config.yaml
norm: "layernorm"
rope_fraction: 0.25
qk_norm: false
bias: "all"
parallel_block: true
init_std_up: 0.0314
grad_clip: 2.0
warmup_steps: 278
schedule: "wsd"
doc_mask: true
Each number is 128 + 32 x the weight over its row's rms, rounded and kept within 0 to 255. Layers, rows and columns count from 0. Numbers have three digits each. The size before them is the row's rms in percent of the matrix's.

# up: layer 13 MLP up, 768x192, rms 0.0578, rows 425-604, columns 96-127
# down: layer 13 MLP down (transposed), 768x192, rms 0.0435, rows 425-604, columns 96-127
up425 099:148090119098124175122124115144104050072113124208116137041142148108111095163107163124123086106138
down425 098:123163132178102111057156160102135154143105080066126168106152133134125180140116135146134153132020
up426 089:144142119178111102086093171092149112155098110166129201152155093091089067166154176136116189130116
down426 071:168128154126140176154157126152093160141113132088147072066123168164107196129105064108141121163140
up427 096:160144130078151088145124151155112108095124124164138067077148122131102137189123031121128147060114
down427 094:105142151187112095083156108106141124148097129060138121177152093133134100145126144147137100121149
up428 119:158127218093148170066156130090065088154117161138093127124103139152109098143116135120086114060101
down428 117:110094146142028120091118085107141134084112134129144140121155146102130131144148081161178133162114
up429 071:144133106082080208188141096187132090126123129154160104140165164163127115125182108180103159100132
down429 062:081147105133138068117096155094108120120140105119080147106096110096107135142112144084096085131126
up430 105:146105141162128118082120132044101135152141122128136100130122061164117119140166161137084177121148
down430 103:121143060091087064175187135142151187108119142181073150146190101106155120122155136133173083159091
up431 097:169086131113138128156120032132060113167173178168173095117100091102116115107102144123086132085166
down431 082:103111141137083126176182169092101153118119086157140138138132161132137140136110145101156146146053
up432 108:132152103124133145116133110144103114128152156126149108122124142049116090171150087141115188198134
down432 103:102118090126107118085132083155130083147080123142106153154088095217156179159119102124138043121126
up433 076:125095107086103106115138115073114142141057171067127053146128108166168109091127080131090106093098
down433 070:140116140145176164110110143183112111102169084108112164096115178090097135190116146109141165136136
up434 107:191115171080116139132098157165080165174136079128176133114118159070060126185094062121130171128149
down434 114:120143094176093115187143097088128084127155155145095094120117145183138132088105177131132101131191
up435 101:120125177151129185113137112149113104162230133168136105122078103077155150106123082187128128099108
down435 104:152131171139138115120167135108173186084081123086125172116143159203142110157164122098096160098174
up436 113:132102095174100151123117135104156110134112187154137144063099118127105143098128122170109187121135
down436 133:152164111105123118161102109156098122121169114089111102170160095103155122163145151107155081123116
up437 112:209119207134157148086116136151109194124133119160157120142088125148100159127186144137117144172133
down437 102:108135100086185109157128106092124119176123121137135111105137157069187113100112118103144148115128
up438 098:133110107111171138093183080135131163184076081160103134123139083125136144104107110173169185090127
down438 092:170093186119149093141095167122111120125118140113130164120125135144140101118145098108135105155135
up439 112:129107125116154120116126131094133086098110102127108103159104131073090091162088124117103098087078
down439 122:152061108116135136138153078192137144120163097172121154146108138099159112106114126113116169091105
up440 100:112162115182096133140141133129113157160231142101133129132088031071100145114127140117093100137070
down440 101:153117117063152164118134159104122101106002161129143199091162104164131087118091131139121156155238
up441 091:162089096108164081157064040100119132164149136130095128104085133115082138123127156124109076137142
down441 089:088153135151131146099226158136140094040072121131175122127162100125106135130125099140145182134118
up442 104:109123121144120105123077136124196067179172084125140103164142155147117135135134137142194172073102
down442 104:101150141157127122152180166140117201136100134124128108100193111102142084124083121141062083172150
up443 114:083109116104145128101094151089146105155060116142122131116073099156099173060116087117140078101127
down443 118:156163166095085158107059138085151113094071123116154142088146118073153088138142158117158175206137
up444 110:126114162133102096084193152106127118138120128107131064131151109119110149126128108177096095187105
down444 120:155147170111147137117137076153092135088098133171188135138143149094144066205145130098150141114092
up445 082:146107110154124124111145121139114083131144097136109172093118178115059102151167179132107131150092
down445 079:121158136093157117129141157066114160093105171163103079155162114174147135114074135116174071111111
up446 065:155088151108061147168114134115107048138191107067130144121116156127159153137169099066154120144143
down446 058:075148115130184141112147103126138182108057136143087151132122106132124136114115186192090120085102
up447 089:151141123116137166152105074101164101110066159156073130089137144162087116174170164109121139118136
down447 087:115177193139134119151121171141103122126119101098216126143097193146080160100095114171134112133090
up448 105:228115160189158094133094128106148124108078135176129160077186150196102150088159102120081159147138
down448 103:133138121118124155162129122162137205140146173112106125127090148068130067109143164138129085145091
up449 105:110099136138077177148069171088109095118121119127193150177081122158112145161168072134128075140097
down449 110:154140116091150101151182151125163120120133078111169126049119108076122145137104162122144158113104
up450 084:092123091142105153127156158156054174137133133200158048137150140132161098120174069175103155124117
down450 078:145104149091145147150081154086095059127147108112114146083129108143097099138094175054164146187116
up451 102:147116063105145143121132078130186093125146111165139107100165116092110092123133113156104176154143
down451 097:108106145125120120173135142138136142191139157131115057061135111188143138111080200112130147151146
up452 090:168137136120123100138148086171061136112134110091093162152120161137159119146179075119131121121151
down452 083:069100110150128151091097151112155101136147162211133113141077134141117090090146163151083116173119
up453 113:204109123110142167137111115141139092053179157061162137142141168150096116126140115140102115101077
down453 103:154100093117125115099144090129167126161056117153100123106157105095145125126128119131171185111121
up454 071:100080120156162114134149125134154160153154187116130114145157120151165113145092084168038081109125
down454 059:124151145134088162115090104140150109148084109168109161067088160087156170123172099133202183131156
up455 049:185129149097139206180149106129121095114117109118164174128175191145120098147144150164157151133134
down455 033:066159107142104068070076099098167141121138117115095096155103051091091186113129114129119113111119
up456 100:127092119166118119094097129111110150121133061174170156132142093066167046100102133121118168126119
down456 128:088168115093110143166164075164124124136145149094094087159114127170106170093132139138110120106172
up457 094:100077174110099070128112093119147106124127074081105143101100134102115130148131121158072123128149
down457 113:079132092090108185112152146142086133123176166156154089155114107123174133098125134088133114092100
up458 101:152051163150075127119100100104156108140144092120132118092155117165128094105142116173145179105089
down458 094:123177140042180131156176132137064109154081101083142108115141088171121170108156131112144080150137
up459 098:100128122177152072174091109097153109167110052170160122152140131165115156088110038068070097112203
down459 103:156136107128131113112155187086165120100111135125120113095121104042070079142111159119122153120089
up460 101:156169133126172104097178162145145155149097069135178080126146124117102126115138106152077196067159
down460 117:160109127115114130135152118053096130115139125142187169160145158113115101115107109105143075173125
up461 105:115130079137106127126087137086140076166133076142188117091133102145091176125135071113157167149084
down461 102:163159176122113078135126079140108211121084120139098108181109135101101112127176138142161038126138
up462 111:129115148141127136084100096125153131109151107157101058094102111128117062068171126187114069089167
down462 103:133092088168153120156130132099103042131138174101142188140125138136140203142117122138161095202127
up463 105:182085167159197093172165123132101183122083161138103133056108093117122114135147122131081141110132
down463 099:152148149113101174137095135112171082139198093121096143150159135117108133061090117085174174086069
up464 121:120147121064149140133130140114175129117146066119113087111125145157122093061063113171111167128179
down464 132:163146128133158131189163133089122128141126157162152146125131103120077142170114158164100133109090
up465 098:107089104117116094115148113161139107129129154130100046155150137125122067087092105142096145098157
down465 112:191128211122139152111084127068120105155185122061197224104077155167086131154141194083112082115072
up466 101:125119163111090127111142088103093140132121146132146037154149137086139061094141117152081086112127
down466 103:093142146132161135125149126101120128118118125171103149112112117086123125148125137116163186149121
up467 067:154134109202133166101170090128127152106206127135119113110140071172142099124107101113120095080092
down467 058:083101142040111101164120131127156108131124119100102124103137194088125161162166139145151167140165
up468 111:077146085155164147141128174082116110143161051142116103096117077102092113095124065160107172102096
down468 130:140119150130176111116144085166151113167151204091146179172106153161173131160142220129141102105141
up469 107:105102114136146157111146206100077159138123077175148097107121115127131128109220157115080119093135
down469 095:087140164119095138134078045121153158103085151093136150142143037139104145104106108166120080172166
up470 098:151104171117127058123178144109153117172156105156119113108132128121143157122124133163129177106147
down470 096:107152079101124168110126139155141160089136142111071096093139185114081105173136078079093107152155
up471 104:097159111116072098102130098107193098183147085074162115104110113142079179117135091153117151176120
down471 103:134115149192153151143131157108086163156114087132136178125081128124132116144148176110131131084096
up472 078:145049132133079126080155087109108069152139098137150121091119078109097084109163121121090153118122
down472 107:154051124153105139083137121102127083174137090162145121064088065122096085089160098137085152099120
up473 097:081126202111143110148145137083091127158119173131122099109084124143127143109140088145120127087121
down473 103:062090177149078148081167172172107128135165090086129128156128150158178120156106145158160111121131
up474 107:169110128142167161124144141120076136205147125165089093127166151101135121137067096085141069124108
down474 122:129088124174032159112110154125108105103117153138156141191127106135128137143126139168128168063125
up475 123:179067140100120194106179064108157087161067096120154102062087200152088090155108172141125102057153
down475 123:159115069160121118169093116135111135169124100146100220157128095138114150156097085140149122126097
up476 093:150088125133115103116108109133155090176201111140131086088122147122146113109173119148128133115132
down476 086:118126132063182150160169159165121197087101113135123172091126153130133094162078148099147186136113
up477 095:145109117142133114116238074104155123151114128092100179145141111105126114101107128104129177087130
down477 101:142128136127157150119043132129067131064122089195195109113152153107119137132130101132117101139127
up478 093:175154141149194169164060159131172051104099150163107149128098121177097161155173174075131134099175
down478 096:151081140137119085058202106174108189117133099125184147143136107124170063102074065152093157157131
up479 104:111057123120090120054141158165159116162156092144158113117080123070125143167215138140120108132042
down479 115:167192158080159149190123106102097121116129178122101095169149151150133120118075133121143157040127
up480 116:118077175088175166102158135130153099154137120142130087185150146149143172079122075169145097093129
down480 117:101100117137141140130121089195122102139058136153136084155180092093189072097116158119171194137156
up481 111:149155142129063150163071111081167090158148095112172185098142071113137113155110074094079126134089
down481 121:140111173104177142086177131134110119119091129117098097137113158104085077180168161161146127059163
up482 104:112146086139120191121162175094135134127078165167169153104090128084111128074129108118130158136138
down482 110:095199120194118103111091156153103087140171147109123108101115081086118157114134116099101078154150
up483 079:142068130130123152058143107118118078160157074159132117082116066125125090131137079136091167081122
down483 110:160057135147113141083120126103135076171151082174133115073095063127101085103159094133091160087106
up484 079:097129140093122159110093155130158069174154140161136115109170125124117134074087153094078168115130
down484 074:127172127115117125113137118075125151073086053108081136144147134103145119120194102146168085137074
up485 100:163070126101108119081109070084093062194131127147127143077170123138148109185161180128126138176153
down485 103:100170135179096160147176125173112157074114088103160144159140125116153128106149072115095130126141
up486 098:164156149182054091125084155108122061168072156139114164139130086176173155078196105140110140125158
down486 109:126069132145172130115194090152119180170097100085108065090137188110115113171127121118150111124104
up487 033:065161103109113066135108126106102195111137140086092098153128094149190074082114141154119161097122
down487 019:142143114152160180132149130180138099117151145178165093036172116130116159168132123077101068158089
up488 098:128106145110125115084090106171183101195158144120132133130155121122216133126140047164148107094092
down488 075:155117141127195115135141142138146117112135091132148114137107131116115116114090179163099117184099
up489 081:123076060130087165158146117112142175135174095116080164094111065098075113130148138148138182188127
down489 092:109139210143179139147101116163126105115092188131159140159154179142143152134097070127133132081133
up490 099:126131103136123153149139125129136150132039107154096123111164072080135162138150144129152153165156
down490 101:159117141102098088148075070135105102127175141121121146069139118148073079136133066161142094097109
up491 088:137108102090082144106068079110176177125189121172167124135127135117127079105133078145124148182117
down491 084:133157084155132145106166169114113081139061131108118099136150095187071169139117140115136133066133
up492 117:130131191085127159086135125081087046105125094113162114135129145156156117134119068138100161110103
down492 127:128087112133252116122128148130149150138117063126143088170186118153144131087107123060132079105126
up493 089:143075107129158110109135173166145136176165093169164128115122118096106102113125154148146105119121
down493 086:137187123105134117143130072120089101141104146127183136072098146168096142114134075079170126145142
up494 107:203125149087120146112112097125117097084164140153133114068122121101129136189130078069143128081125
down494 108:093151124114139079125157134092092104161095168108131084113078117141105099132129159156144146110147
up495 096:148092090056114114064171144129174117155146123150191115098106132098100094147128121105180103029175
down495 086:121152151130127139172064141103104086106117147188122102169176121101130145043131101092097170146094
up496 096:129078181082137154103147061168080080172184115130163099017154193145144127127118091115153130080093
down496 093:153223139092133100170139182102114169104075165158107121139159104175212156109147149103155129161179
up497 072:096085134103138129105115108135136076123151157167096100153127099107090171114149069115119125110132
down497 065:171176161142088123160156167085095159122098083107158144102127163132156071145160197101146170133100
up498 088:130157189043124208145113115140145072112131066163177094139103125159128148101211122128119134142138
down498 087:141102128192099073110103138112139173195111116094054133127084146135122123126140161127107081153095
up499 108:092114086143139153129097176088124082080138085204156119126154142168120108060074145076068119113134
down499 113:117179099112123105108096122113176153130126067121144121106138129096119111107158098189108136136226
up500 099:137121116042148166149178135138129112105190113154161119099128125121112103118125145111105187115105
down500 094:122145179204103066064086107155122157163098120135154097107154112125150156171114063121149128185134
up501 082:087070119112142158106095115140116081158179117117116170115123134172142115073128159144131090117124
down501 069:160174151125155091133136151090122121096105132117130121103046090094125129141147102068109173102153
up502 073:092110108171158121112213100128099132150055130157142113147127101065122085096081080145147122094077
down502 065:176124134103084108127070162143136128102194087103121122152157154184145132157156197141134117179129
up503 095:175101144115092180137169178087101140132139079133161166114101163068102072105091160126122125134118
down503 085:108159105105089141117097061175129104121106178133126079126154098148126162066162141110124158073182
up504 093:151114095171090104102131153118149087104129095189097117124118148132123109042139100129155123129105
down504 097:170149120107165087117101145114154143165148151097129154131105126077084105199124165055132163135150
up505 101:176128146087178110105141113105091134124115116173175055123115156140101098112124125077134143099193
down505 111:108108153146094112153131135126124107131101153132105111112122144116191102112123097144085102113076
up506 113:155150187109123155076166142139094069191167108127169080124149138098167141165138150121128175126160
down506 109:208138108160114162110169155103178114110130134125153121111072165187053136109138161172061182100106
up507 049:092143144104139156132154092134096136120222107194138095173105043164112186158182148108126048160150
down507 036:174125129137075086118157206131157128127088122094119184104102192141181077092108071136117218102154
up508 102:154141142133147138079128093165110112178177122127102122127165100137136165118104117164074166169101
down508 108:125145124130109162139121161097151110104069135113156090076072102132104071085192150101189126099147
up509 095:125135099133108154164141159085075115198139130186086096122125176098136128188178143078103092128128
down509 084:167109135100212109135143098171177094111136147092144165118131071148120104116066116174167190098116
up510 090:172137116144123152069082137072141119116072116115102155139139147147141153097181122096167098079168
down510 086:085176148089102157111141125134173093150131086165199119084086124112100108152145139048111139160091
up511 106:108117065168143125134086131119139116172124139205083099155134021133145159078176090138142152121153
down511 120:156124196111146115102166091131101116072138151117156119078120231126051133160137216116084149134077
up512 110:101147131074142081166120130098153102180154110127165133116121153136105124142088151157147150137098
down512 113:154143154121067166113156136165147175130055075144163073138140112101152129238109096101113117071175
up513 112:136154119138127111114130089132111026172143127135090149091110152145113094114153087138110171148091
down513 105:088082130147083116128198094154160113145093084123098124120111086139128137121140171117128120093177
up514 064:155151126105114213108176136151126129144130111132153122139130147125149102116152117183184045129146
down514 050:083124108143104103089059110091150109132102137153103088141143129142089148113099124043058179102110
up515 112:127119151183179155134127118117200063176124132155168107141111097143131164100147102150149162058100
down515 113:200154201092089171140148100117112106127149135184098116123114122133101106091148109113122129137162
up516 101:130113031122085161104139157074145147138071121171136131091123101085135177180120132060110173114126
down516 089:186066209132146092124112122194126168158115102142119110086130164143120129116160096155145098102161
up517 115:113097160191129069089128160090135093103125107139188118142128098099128137163128175168099110091079
down517 122:097115124122093122178132099135144131154074136062108094170139162083122145050137097114135121120133
up518 100:182109093137126122102133171127111129136126067139154114063158105059109104161114204126111169157084
down518 106:134088146147096120106107111110111188137122200180126140212082161148100109120162068094157110058160
up519 110:119129088255163175098104085148091126176108068199141085107135116118129140097122113132070171166127
down519 117:143127085086128088113148124135126114074144215148138137101130075163039131159138152094197151053137
up520 105:119102131139169098114114145093109121082111116151143101107141140134126063160155152116120194176130
down520 100:112124139142091092133084181092139098126119176102055135115119212153105074089111107182101052121120
up521 110:125111104182137141153086142067173155166147092128168102128121116148127181046123103126147101128123
down521 107:116142164114134198158122167100102134157101125137102170096173106121087100158140177108127146069121
up522 090:151142154097184205119126072169080125135210122137123158127175143143136160131157145144060083175085
down522 082:128099075080065014126079127086217148110052179092142114150140129090083079131117099116192119112121
up523 096:104115080115117178178159143143118115162145135197129101124118062070126149143090070093141204100122
down523 102:103153131137160068103124115136167116074090136050152187082154148146167132130143122096146037138130
up524 107:150106132156131106089134083137065100127178072066154140109151122154088098158118129084141118119139
down524 104:117160133175159092159080149154143122151158092115066150096098143098116131116121132167099097151092
up525 114:186138119150142157137176132147150111165125119128172087110135119110137126179147112164127137130134
down525 109:138100114130142133100103113189096111106157085157132167100135142161131131123185136108058089116165
up526 107:099131093067123207110078109141114139185139134179144059108105123129093075131167107134112148119144
down526 118:140147101198130107148173129114171108050099114091108218177104122149113162112060122141135117155112
up527 116:123108156106113194079106148074112084141148074152095091131085161158111075112152126114131130067076
down527 116:115115129131140140080085070124159161129115129095050069123106106171133110113139164156141086103112
up528 098:115103164096151123120180091095122067127179149130155110102143066101099117149104112129140111010089
down528 086:091139116137092126096085110164121151115105171087130142138110151189163151086090177118103144188113
up529 099:172088088079114189190184073126140121097116055116135144093132114125129112079098050150116163145133
down529 093:147105118154127060071121142166138102197080157122125168138084086140112135150097123200087095077117
up530 088:173051155121124088103133143118111089132161169165145097112104044077168150032060107166142103134118
down530 087:099128113159121172154121177135092127119095104122139130118129177150085154193137210103130110135076
up531 099:105149094136110121098117156167090123138121064185104122137146085113127109166167118124127106080108
down531 099:124120185139169122115085113086139158122141214090130149051106154138127162087092103098103174109115
up532 069:138132126175085129145175011137132154124155145122113132160119082102116117100108109123086123111157
down532 055:143114112129118122104106220115108134142120099125086118107108193166170150148186120157155151173078
up533 081:132110110123141115126149113188109125105089145161139152120115192088113120092113086104112198119133
down533 072:108136130150147119122116138082159129141143107087121108087159112136101129123151143115104081149129
up534 097:094058117122111196161140107140135122117092105176128076056130088151092081136209082158135144119152
down534 095:058169165124119100069154135169146172129131123101164124127154126104165142117044134155147148147150
up535 046:124108111147152118103137067042127133142166095142130170113113185099127152099170144134108167114164
down535 034:129149143093167136098114129161125134098123159101091107073130070149161131144082115169168090172119
up536 089:134116119125115184168137129109149128196128134077105129129106124129140140097115094126125099120138
down536 096:092128098155131100116163165144101096063103093165171137147112113141097076186176190090104155150142
up537 095:142051135134164152130124122141104104115080063175162166108199129111144136096089092178089129161207
down537 103:149127095146128114142063066102194119149153158108110093132131116138053122081119165093152135106141
up538 111:129129080181117174088099118147082091136119154214161106123106125103110109168143058117053127154125
down538 117:114144103081113178100161114208120117132132117106069126041136125134102135067125144126160112147101
up539 096:162095171146090168098146104049144091126087127181151126130182071146154094152154121142103108134142
down539 105:128132126083194120156132106137129145124125154125091123140153107112091146077130093118179137045112
up540 121:139136149098082133082091086142112124119151128100220127155119089148061087118132095148123120107109
down540 124:112111130119086124128095162133135120101145128102060197119126106104078133162172063181056121133135
up541 098:202137096177214162107159053101140150116127105131119143182189111095145150088086111112087122085123
down541 105:082139129103109072125070144151134147149107108127142055149165153170141159153173156123136170176126
up542 098:169114160127130096118190110131158127174129128182112018110127131125128150099134134224120115094162
down542 124:128096033094140127151118166141105091113104130140130151090114141172140107117095190037120114178077
up543 114:143149136100133151217124136042130120129174095141175154098117112144093081133126084174118164144114
down543 114:131113130100188081125055128131116096066129164093082120132121147108117109089119123201147119105063
up544 098:163130140114119109149144137114114089127173108136125132091127125114158133106121103134061086116091
down544 091:144144099098133133110062147139099153151116171123157115121108115092133130162131136147172157152087
up545 115:157095128146136158070082141121092124167187131170177103111096146129088181180110173064068168158112
down545 107:154164105180116091165160119132123121127143108099115115107132134123162143096134113173154081116134
up546 091:092144136125121158068123179112146087194156120166116060127135117127128153104091124109107181112106
down546 082:171107119145125112176136058087109110056125140133160187144135132140097095133105156150147073145179
up547 101:103115051137122155110151081108134166151109109102126089079159126094121119159111155144090178125134
down547 095:156116204159120103119100175097139134144113143183166090122116118157129182100096118116173104088162
up548 103:155158147113105154096137130137119102178098123128128120072109101073116120106177115111089116105157
down548 103:132136114133184112161098139108139160117178126072089145153143214098096162177146175152155106127064
up549 088:112051149130139220085074114143177113107197134156139123116099080074119131151125120130126167067197
down549 080:156169082143122037146146118042105122143056123111120115096145210197131156128113076150139123168076
up550 108:107150104077127156110131124097142077126212141190131123119111135105121091207077094131134118103145
down550 094:156114130159174133105141122112126103165090142133151103142084126128116151073161132099120164113059
up551 102:161162159108202133130132112102127125125122057096129119103095134122125097102147101183175123180148
down551 095:123136186135137121134123220085121128116169214172086148159104123097134108146114086127126154136047
up552 118:119085201157106156121168123041126131110073057124106102111153156193122093082139120191132176133120
down552 122:141144045121057132150145114155255127148151139127214132114117088158131097159208141077163119139111
up553 100:116113102204159077110075123100195117184071139173072096159139114083132074118126119079101148134101
down553 127:178150131110086156128132109123048119085188130097232184133135121167099112116133079114172098163095
up554 109:109122106167173162069059028122098128141120107243106103140160108114135161136144127119151132112169
down554 102:151100148148092116182137134097126191129148095079109136126103084083121136185161165147134149165033
up555 105:134115185111120172153156170145078095156190170128154051121096166146126056083118081169136117094103
down555 104:115100125115166137120120121096120114132132088138099163138149095090181154172121110087099156162086
up556 090:155156116128140139097147059050125076151123069087147107122107058092152161167059112119123040145118
down556 094:079091116119125146154147183153118197125159176182143143116111186160103063063221131143122177074114
up557 089:129100119087176178148156171110133141128140116141108085126146130146158152094111112065105125107163
down557 076:137142151161103099111091132178099109074162156143140158087088137106054126155153136156161126144125
up558 111:162126134094129206036125134145118112183175137146107103134120128059113100160118096185111106079116
down558 109:102130129154132096174079104131122099159095140117153135128156092158119137150114126105084123154105
up559 104:148165137067155175144131088155148138090091120181126141097132072136115088062134090170059120093120
down559 105:107128155122157163109177140129134185129181120080101143111086208125098118126178090104118102118131
up560 107:116077109131068164072097084095143147159233108122178108083097181133103131082141143125116137057119
down560 104:136104100152132085191202151132104123148101158101073155151149103121117115178092127150165120146161
up561 097:093077142083098171093116148116120066141095107142124170106116096095108116132123086166042129080149
down561 088:123193044172189178158112115196085182109177140113111115116141168122043199128132173129147136133076
up562 080:120089134140135127135184108111123097168159114110188124129112082155115157079111178175087098132112
down562 076:057150107119068091161092149131140166134103149158098135150168132099129133163095125067209095127103
up563 108:170082157097174147116135119166105209145136090151109125126155119123148148070133057108092097065129
down563 109:090125108111127154172135121144130084147131139115143096053102134130086135152127183145208193157140
up564 092:135162193105121188107136106083088164157133120119174127154119122153102078144119036099140140081145
down564 092:116156138111148086159139110104098148069128113124116170167115162096108075136134126142141111125165
up565 114:133091160100088120103119098110138098138125111084184154112116119124089142088090120131153182077141
down565 110:130155117188128151120116120110120105145128164140070101083110093124197102100090101169132090165103
up566 103:119112108128130135186100095099089110117147083153078198115123097135103150124151087105091146105129
down566 096:151133144127109117111192137109160151168091120087223080068146110144106114149119153142163135122097
up567 125:153109118155146167163134133075115140128100111183092113144101077125098105112073053179099136105117
down567 123:139148170130091130123104091127174167114134104089115104076069086087110100156128129106110112103137
up568 106:113125104169159096107123157083122064153090128159177090093158110193142145101122163105078121144156
down568 114:164111146107116133167125078152143144136118135087099107061108164101114097197108104111126136099121
up569 085:156090146087055089123117163135152152131135109130137109092115089102129122052119120122090067140198
down569 073:085077136102159134178135135113098092132121097107123120125158137120069129201121117132172128129061
up570 095:146113092132098159169102138097135045154183119209143121100094149137145098147099161134114152139111
down570 104:095138147119134140136173168113143189069051124072099128156116081141132161105128085186105118123099
up571 104:177062154106125105122127114151115145161096119156074107122093176116124041188132096139086189179063
down571 092:113144104107132121120128149142115092122159108103092165122127032072142223149117159155103125132174
up572 109:150165150104155158124126097124085159133099123140166070136125183100071047104176065173117143124117
down572 108:142178113156117108114137114112142072162202147141131184103059106174102120079130156105153092162172
up573 111:138143130118104162108135137104146143113128138090128127121116150140096072152169099152132101040152
down573 112:118114119139078102168145134143133140108123124105056137174104151155137165166095121159100152121134
up574 121:118096125067149133101156094148083166099118129133163148104120098055077069162144128166132201134082
down574 132:147112081150174083158090093155133189142149119132098063071122183156148089129085148168100060123092
up575 100:111121103080127112105107103058103110184110092086190060152113103165120152139124125085160155136155
down575 099:156114145145107060163141132156147136060160144155086151080159141128111105107125106149153090129121
up576 106:123151137105123114116112176102153065108126124157123115091087085136114128101148087142108104135182
down576 107:094141164188122139174163112117114188075105171085155107131117203112083183129109123090123143089156
up577 121:153077188179062175165113147121060139108150126187160154114106154149105068121090104133123101093122
down577 138:114164127113196094108137113131176091140109141151114055103148103170121160111159161134116174125159
up578 091:192088113132091143118137111147191133171126087101197142133115089145111118106101110087117151138115
down578 091:088147127098124101162112152115117116067175133128153131144081150098107127160133130139119136153165
up579 102:149134154062077138130137073121186145194157128124096117076097141110054085119099128103090179042164
down579 100:120127127165126144156080156125030087119095110086158101121174078151145129194171113137119066164060
up580 089:161093094127142187163104147126107084108152164154156120113151121129110123138147171092109126083104
down580 085:180135167129127082111144089116134144149090101087138153137116141146111129188136079148159153165161
up581 106:102094138128140139172127115041087162185112137137162137118131099166133155117117101209127175141103
down581 099:064131073152147157092110087174164108097064156128089085140149161094125155153103140115118141140132
up582 098:106095116096143094137102053111125072120124147180102127109170121139142118135135115122096201134144
down582 105:124130131197099162109118186163106179149125113180120194151090146078145118136191145121128110096037
up583 099:146166208089140215101095178108169129202093133110141153121107131103147168202151087097134114110181
down583 087:121100136173145111112116047140145102066158097160168104130181154183123133089084152119114150133095
up584 114:107107138075157182107154122150158117098141133238140171102125140073109132076077136169164172133050
down584 105:083169104145119100123122112113100134079104163097112127163165115191136093150158104120127106178166
up585 026:115141113162092198173130139101083127112110103118100101112145152105157142119130151105091125129129
down585 016:098127162080150070167183137132189133136146166153180099081137108147154149127153116110122146138141
up586 100:106143126182159141138105150103167130140090056143138091143149157145173071093139102125088174163129
down586 113:168125112156067156129167134172086121103142149097185184126073130150123129105135102144154123118136
up587 102:201109080152131162076141132115122130194175101169121136098137129103113077123087130109098172107139
down587 096:117105135101107153103149126110112156097112135118142155062195097104082166088105101123121138163069
up588 112:142127136136085096055147117104111103111085139194139107183125149114122148136131163122124120086088
down588 105:117163156063139172149105125087151134123113141115150145153159112137115138118224141180088146108143
up589 113:104135117087148151168088126125109097084137073136150138096146162118130098106169119109132201147101
down589 105:154103152103094161113112105118150152088064127064168118107167159179091059165110155140148171152150
up590 097:195130110117149105155125140113088161120179107183109089090128144170128141131098098164086179113145
down590 100:115118147169115109091184147099126095111117113099156133095113117148117116142132127123154174148135
up591 077:163112116140094150122131118044107080164127104069173161146140114140157098160144113132155102103150
down591 063:127151113150171127147096085219190118138190151162119117112138137160058149151093137165156164134115
up592 100:076104096114152094115136147133118108129110064156180086102133072117142126083133073198082101138133
down592 105:142196135124127131088161143127132144112147129097109138127140146123149105129105192081147154126103
up593 089:119109105114087106152170134145071178175114132111186127095148193122145150048079107093116138123122
down593 080:164074113097118176133053125154079107135116094185084125067153061166078097167147142097152164123181
up594 107:197084067133083118086119110103104113141155126104148139095102151128143105114111092093087108076107
down594 106:141118163139101124108132113146130112117106129120134133152128106110141044194166133071163133150100
up595 098:143078146097091173113148115065139050135161146099161110109177093174139164168128081142156126143133
down595 102:142156142095170104103094135138153154106131168138152160073127138099093080134080130159147105136140
up596 084:088107094125129097111146165111159158145116131103154082132117084117126146079200094110141152116179
down596 069:158124144135133117117125119127122123126082108160087162137145174143047103189108132150064113145056
up597 115:105147105066144181126154071137115086146121097193126108122149137090090191146081082114136188138094
down597 112:078196172120109132122177208115122154127112102109124106106106161052168068105120131105106128141119
up598 111:134138149187152099121180132116133098142141137142172110092153144157124149112143131155097145053195
down598 101:139147109137122135129083117094088156158130090096141190118167204189210173151116088141121113106072
up599 084:168138089148098132147174089137075121129174089132140139116196128116123150154149094113054083145128
down599 075:101063132166180125094084181157211123131137135105133119136093083175085112092172104144202151105142
up600 100:134100085061136157117126164186198156119147156172147125124093081143108116106126090121106099099093
down600 092:125110126158128080111116141118092093102123093126142120128124201087132095145139255119178120215155
up601 112:132116197149138124111142142112097063119076131163160108173148174197172139099146088151098107168154
down601 113:079131102070119123163116162175142143141064113159151180150122145092156130141141137058135124131118
up602 117:148115155127174096122198106099093145164084072142060072105125145134117096128155142168131184163137
down602 119:147147155143134063112126165122097144201115079100134098169131138091176087084133129131137196122163
up603 101:169168158123138148118102137135126105117186123143146153110204089117120100130108029107134129082109
down603 101:142141141112176108097133115146163144146140121066116085127138146162132167095139241110092136114157
up604 113:116138161151107205074152108077175081183150094165190107153126092121153134125106191080100196065147
down604 117:096113041149155162151144155174164122124146131152036162072125122116080128131142168139082053223101